config.yaml
num_attention_heads: 5
vocab_size: 22710
norm_eps: 1e-05
qk_norm: true
attn_scale: 0.189
lr_mult_o: 0.784
warmup_steps: 501
Each number is 500 + 50 x the weight over its row's rms, rounded and kept within 0 to 999. Layers, rows and columns count from 0. Numbers have three digits each. The size before them is the row's rms in percent of the matrix's.

# layer 8 attention query, 320x320, rms 0.0617, rows 30-63, columns 40-79
097:458557594470553408477493571537608457497528508524467611471479484554537519593523547475542499595509487567471630482472440522
093:477494470511491493545499486441548489537425503457481547501477489462583501489489485468511575540481459549529556560518471572
094:565561533487402532476482510493585469461434455459515512475596473394436451548527535465491425524526467452535508490598512520
096:548509502502441573456464575534525514521428563474577482523516421433491539522578493541506504492460429449517547499678446501
089:527520513536530495520486490481610599583592463509484485561487421513416496500504576490470486491631530515476539470429565462
101:571591492449488456592535570508525518468580444512505475493509425415488448503527449517485512481462457483476548504484553593
092:439462516422500448560479435501449449505443530541474418421530565558496507443532476592510558528465522522481407450438467449
105:520487507436578460436460498521448534409449569495491550495490581528518475415469463498520453480469579440491406500456442502
098:403540521469522496587563533505495489536502514521471451451497528530455481470548497567494457424447497471540483465482552489
096:432501493549478556471521493411545520559539561465481572489512466452460582555507503456536553461529395538587604489587487480
108:503545437634498522407493444429537532499533400466566595596465479448577532492434432376470513461571427506466612527581438501
089:428601475521423446517435524551474585487476402531468521523534431478600484523545611447440624503609413506506531540523514471
114:471482537510492520496598501540535532544524485587544392496501495430421507594559549543501438529517511395504515510510550450
109:456501489557502547526540436510473423568537463607497498465466515503481481450618489570445536485595463490457480460517464384
108:471510515531486533426496579574462489576554459512546455499506407434535536500519600515426482499605495411528483454455496452
087:588538491516494585556528493404454487467495520387489513533564405581627474501409446438479541449502483537445589585472466511
123:501511544458505535500553584436510543509496557471576481481477588471497477602468464556623432509345531454508556474426522564
099:561463470492498546487467570456514455477415479490514450511472453594552408460536449441429489507525412558487511506509462466
093:445439477465526510545541481535517447535443495534488455442380494599450468446623458592448431501456470521514489539555441421
096:475535447531498542539481451576465423542434435493454534466426509480531463463558471515492596462530390502565491539540482550
118:562546512484558477463495478511454537555535470585565526536529560393466544468487451480522439493455660410537399506488512531
090:404427540493466519486429444564465494549512572547501566531473588535495623516468465500567507504537552495524499501501610442
094:560572544513578487530440457544538482495525523537457503421515423473505460452450561557552473557459579406592429479526426469
103:495509493503517585492504490455473479495450451471609401552487576472490566515515456487500442442480525433437474472537523478
111:528482496472499495445484536614478523499459443512540532480563500368457541515441534462508444521482575452502406502511563525
097:516411474550575416566504519561558469481531535552507617440557467564449459461520455472528369471570450504484546503457495519
089:624461489483471605521528550470478494486379497487495367469482438524441500464457466496475497431433414465519474558496617455
101:481516488512509519514510508521514509477485483463551480491514608481509496484523532411398490388559558509377571461579488570
094:467467558468456478522541486554454549477451471599508419497510504447540477506532392500481490491451574443503442516445525496
101:628537504556563572554491491503437522496525485476546499475500585473462467479386432517508552398431522503534471552463469518
107:509457495475586395484502489499595514417543604498521497518566400541475425449531552543415416492508488510396558478611442436
098:501495475468561533470500425470428409531538468484529433497454542470476502489512472570454520406520558501558397449478511490
095:530445422483441419488466490460491462525498501478404528544560373403527450506527526489499518489575447516515393569524533586
097:552454517530548489420430419453506502525542493478578542567552518426468589427411472517563525382539545440455497485562560550
# layer 8 attention key, 320x320, rms 0.0608, rows 30-63, columns 40-79
103:563592530562625436519460554460497381449429438459472460515440471501478458451574465513489590381481384489475547528477460483
119:593574466456550493571480616447455491479555483512538513438490480553454470510521403469417575406481483547500596565511490557
098:454477513452430503505548493468409487459571538468595610562559529537476519452501591544531569475475570467561538449425515550
092:390524563542487421385428466499531516604506619528489551548465562589457484494421522455481616470469527477495478516413521453
089:520495440477478536548460418410619448491509546507477476455409497616459522440473538517440523537492570486487507518525534545
086:427600494542444488456476394597438527512455521522474430509492569506489446517533526497569549486481561498456478488470505508
092:464534495557571582519433531525443509422466490534605516452529500436547493544518414467556469490524449468518471489501488548
095:618583503512552434528500508537442486444531567522547498485620484428544529528498358517444474449528504545456374566515400535
088:418396501495426545504498437412511541515438419496535491499435526558436512515529544537608507533469564453546528470468574423
081:465440499500430548548466413443625425505507469422465495515468450534522505443468535488496470551548486509522489313533501447
104:559534517580551470518458533534448520387499444440518568539619504489564528461443468511438499492503482538479465500520428572
107:502510520547537550448531529546470584417530442442525495495545489418547598537483511510492547465549441570467483436494481497
083:381419495527372605521522392427558459534496513436432542492412555484535526488507536535550536494451433484566515447488510481
091:405504444484415556497557432455576501511488601420502514436391547498492512495511476527595463581544429476474480449605439497
098:511494486468497520394524447532476465505445430457538505573437504425500572528486444542454518489482437552428444441521499490
106:513513439453507412496485568518507456450553475588493428467568469459422458532428488484474504498536495476580508426508557504
103:394529546424363569473556456453661451556463524497472574481349498518461464495553511532558504561473449463520532453536477483
101:614477574526690396514441539561376528511485457549568457530650553483505566510502485506433478453499589550515386502411573584
099:461421517513502491546566446518499595489518548480515572541483570447468580459424562481507388489549571459441438376483567437
107:501561442470438456531528571485501556490555493540539487446493434592498411487501495450451479475546549558421605543495546460
099:416482600482452533459484461553482554504505570533574442502419392433464412506449516463521447506468380516467592575591425455
101:476508519542560427489504498490527487449596515453559516507523491453455566484501492390472531528500399461447488511508493532
105:435404507517510550542508513506513502516398445516494465536453507506497425431475568430436489495516398471495539487508490442
102:374465539529356525456557371513578533496478605477471508495441522460495555541507544590513469545481435605541533502533527441
109:400406506475460563407527450483576551452548550525514476463440487454430528497479584464476490559473370490544569488527429447
093:564486446514481460587478546584450502481505442475501476488482499513417422476515529457465468528573467429513461501533480530
094:528527474472525477610443423483439424580554467574580518463433494467524445566423472427511481420508585503466462552504518423
096:563493480490468572543492504488493626492534560468526529508601485482462600599668461551523535560478552481541518549508530511
106:508420539536556487496470445539481566471498550540626543528523535429555505444487522412555410508509462465486538521524471476
106:460569516415380480459507567452591475491515562527569535401373473524506441491581483472523496499520458528509598530563516492
096:587456476525558551524512532581468498507445525528442436535605517393487541563484453593490443460532582441581421476465556555
097:449507487487394558506581372518549472507450620440536533484480438432453536432478513469557473508504486575467548498557537513
111:668533435474474491530481445553369465601506466531544455506570446560597450484408424451490468435508603554485478522523477602
091:536463447461391522554534478457483393505522585541515504467512447553554443498501461561409512535537544546595514561623469525
# layer 8 attention value, 320x320, rms 0.0539, rows 0-43, columns 40-79
083:490599447507553466598524491529550503483428562471468627486502606439482474543522553509463511571459458558443551564500528555
087:528533506465499449616498502581476548537461535563469533504499443542459516483436450453515481511509623555435545395593522558
096:402535617517526481453529407487502540486479442366616402518570507522518485488535455444470528446481523541501545440516429543
084:523476460569522483535444590479473422475457493461539418559452586432521473522428484556424538484519477495546516454580496519
083:507541425509494494561555413569485498476483593568519488480425404545492493531550550483467503509544454481338563479455507455
085:474465568486443545489481525551451447531493513461521472465499535574542530469545484479516430431516523468535460556517493539
090:538535549531484530554494479426526540474467372499499556507482425517521623466512515513572473474564502485496532485571467576
090:538548500481523510478518440559512553492469446543551554445517531553497514449572548495506519529555474479576427492513423371
089:416471498525505516489560601554492455505423538517441496445499510426522518519571514518505561547554429495610522449474435429
102:544447399494441560455493560460504433504531536601411540458480484410503451504470550464490482544583467519518440529509470499
086:602499574439517505601513462461612530512594585476599471482565478630501492468540540514453487416413518512460531563461520559
096:469543438438527424361500490593519442537555471551504548510528537513441459505469496436505510540421527524429425392496498559
092:526478540491474520482445499545498450499406390482510540472456544499507588481519479470539447533547557456515454501525527409
083:506404537519448515418448541477432479477505555430516402443415537573439488486480564511426530454525581467526441410549497457
095:560470567476516450474472474545526488523510470458547493550514546540513493516467529508531443444382598491543499469510521475
088:537567538523554484556501470501504402478406496465580514511391519511537503516495578510485556488493417494547480503445417503
092:399535624528530516547464410429458442464461441466498538476507447506524498479608498495478498465510544511545481481527466446
079:520410485518485494389532530450506520522404575428550468509467532519476429457469464466519483474416602486511456423570468514
083:444465480519449518521503461465524420517443574519494445526425496632550432528522540484560554474512485510601517442483413503
080:514494581468539549526493494520492508519470420624443591436440473462557558546580525421583487608478499478556534556462513504
099:562466426508532525510509613465417561494456481512437554499498495430517634519464441545479416570577548485426544660457555510
090:586470459440480469539476551495540495524516579602426537561540430538458542495403433480520403533540556481448562432518549604
077:470457495452437547482422611534487478442533438583483499520454548417457551553495489490524487562521525493501485498495527425
083:520465453531569462474562480527455476483612481382535546513475581519463458503529556543408477517506420492514461562480480448
087:533467480531470456581472527478576594527452551401499420535485529528545405485439481482616501384435455507588447491617465444
081:445556446539427487549488631488572571427428458525457452475521512393500512557521564409517540453451435571545497492500472478
088:484524496454518421483502488417523499530566510549425593553549551494486447563472516511528540492527451536583471586594475579
074:532583488418575484547494500484528452504588461433518522546541581439540496552491462612404522524526441546561567447510461607
090:469491463525448559482417543522575391490384543514495530480480546454537427486545607517539492454466428509445418534442519462
090:611491514476504493536472538499504544484464467511557523472498561397528423536458526538542511466451436490593545624420539477
090:433506499514508552516479470604459438496458424574409568442467523517498549515570509483498487541511552519555505534484558476
086:434489483476554535517578410515427547524518539396614487421497591562483522456555539499374438418495540463514451423486464470
095:474481476515508478425520525532503437502524501533416501468433604443525478542465576434540513542427459465606512577402531484
100:655481474446502489507549442486551573516522525446463499512625449573471486539573475546490433505509439531377515691466533481
085:415506489505550489453521544438528491467495670383627510530526560511509503505528509505421485418406527474456522528515480534
096:604457516500457453542525384631490431544476507597489446540450455597499413493501528403536504524489464454527441494537499542
076:470438513494562499454504500534447506499461539423503450460507595446460524537541494577411534520501554478433537442540486472
091:524465463507509452384461442497430493494547426455453470485488513462451431468475526485525514499445503484537377521517513450
097:422538543556459540540472496502529511482411563525560536527386551496593455457505586428529509473518487529625509486501515495
091:579464423509430455465502501560543470511487553637447496498488473592464398412482563386535513486481485504516432373554531523
101:525440512546559519463503413479509518497486465552541527439445521518502524457554567504489545459585477496528439535481424435
085:453420532421401583480458570497518545553532587538519541488519467532472562436456425461552345546549631465504404463571531456
098:555462532492513474440436553555585525526449509447490470506521578441464450530441535531516317462454520465480397649516536442
091:495519468544500489610524562582442580527404509435517366521483423492527515478509421537515535484557462503431514468594441445
# layer 8 attention output (transposed), 320x320, rms 0.0439, rows 0-43, columns 40-79
081:496499484494472539506517511540422538489490463505529583512517560516497453508521454481447435553540477471531387454448459466
087:559478438415375483554500500538440491491505432449403542515513411529526555397494542447479552576512595648467467436416558425
096:543515503481483434413517500412553423513617545481474465490533476582474548433388494532444525516502523511467504417466483511
087:436481443512482528520482532570416592491511492502495435573533512399470506584496414508531367498492516459519499567557494566
087:565431470459556431568528509466537457498415443488503510536437621588497520492567504424496442524451412507476479467486515496
085:523522564554496552534457516479533483461464434509535465475459417480589479493499589492484601522512455457492527465414545418
090:439470454424500458415499565464416497466529471497479511545554531524474570516503419504538488548567577489440495438505476455
093:459474561475544465554508445473552499497480533492497515519493539536470478549519522473512555475407460559431623552515558506
090:462398536535518514523448512487593490528507567484564471525525471536516554605484551474400467461436415475431490459527577554
100:523463467510507547559473461549531582529414414498425505535477494481522486565534566430438469503510432606487512572568495539
088:513545528532424513492517497450531428507471434483508456376468393535542490420445568537497665481483487411503550459373481435
098:588506497535470462511501493480527566503493536452395578482518473488516461458508511472440527441615602628551431499548488518
096:507486573522534498552397579482577531490438456485523556569483515531524477542568550505550492558626465526485571534501498501
084:459528525535528515532404501476524576479532537463513471520579481437444545579548496572521473454527548469501649510575519536
098:556587558495582442464457518503536480497543518507541596411480546528486490478494480568552472489527600502515524488579438580
087:486475508565562489438444531514542564501613488509556501435441595529513467567549457481488435450432409419478488476520463593
092:468519588532499528506398605506545517500550532492499518527443516544610526584500604504482490549501437438396591538452538456
078:507505504581453457520480512436521503452539590533437445476587475421468523455464412548488572412548599532509533536625521535
084:497436440565535460458532465497474458488553440490493390507401547536438476458507495515427531401445400515486531428471543524
080:458508529473513566515485534545505467495452495474520548519393512496570474532562534440542457586531434512511425500448460428
100:481549496460493599562446512540421506427411505517617502565538579422536493479498431493601478617474480458499473557427486513
087:476499443495383566500528591511486459475471425507478480467475407527595537447430540485535624514535503471548494463445517461
084:471542539493576511491430567532537562509447561489537551553512527489453538570591477474553407553545592501526490477551486550
082:460598470557582487478518528484435564477474587493586553507536495461527543548515425532575415433502580432498564534487400576
086:493445471513433462498532440461370434527551457560439396472472373512478476442536512535493602476504507518544466490556546387
081:530533555511602487462461500427500511601467438547526451520473516605459541491509509481514539454558474553517443474504578505
086:505400470503553484526541362498512532502458448543477506476466500503472515514525526453459518476501529633532446466600536528
081:422476476437528479433533495508516537480532580514501536505491474438509519596436465486513395511480560499527447531544434592
090:547454505583549488514485486531534541517483469479493500509526496525476421449542537499423501428575411526484547491535460515
092:487540536562571478514498420495485480530501509531489488500447528507486414461523491462579547469482426514554519554524439534
092:447548506503504571586470521623490574453430482471507544586509535450537493486604574488465415593567538535456521566503504495
085:542490545551474450503458414434555480495541531475494565479599456458503556541446538547432590414431458473490610519468531587
096:520536468538504541531461459555483560519453423486440475517420484454478373498548544467467427547575434535552446542561442531
094:416523544497504529560591463448571487517452519554621525422492520592487491490537547431579586487359484442526528542485462480
078:518555573490493524485459542498458591495568518484550526490540506480521483569495412557520553392415529337536475488510536519
093:465457544482533425606568469472562444505501425544396543503348461599480390510513580423521594455497397533555511545496468498
079:496557544465527518489452567529454557482515556475563570507571587460459503568525439531565417496494529427494545556559491552
093:493535530594559397528500448457518588536458551527425547519546517486402480445598484511493449459560586673540526549584510513
098:479442514525431500541524539568408499510533360535385423585443483459560375554482476507512524522479380482501480525444494477
093:500447419560524422559548435447544473527499444518397477493468464532466490447514509456484592419525420591504554447515528517
102:482502526519573465545464434446525518504458561489521485533547598493458499586587470485500495440409440528447619530531558551
087:532492587540524503521446534501546484482384487471428517503528445503493545480521544489472627455521518552486597460497603522
098:529535610523525487542523463483548509463441426548501567457507439576493398512512552535510630488560495525542548486511412507
093:488429479450468501507533498532394459495505530561539405542488527555495512424520467486479435540371508463505464461459589433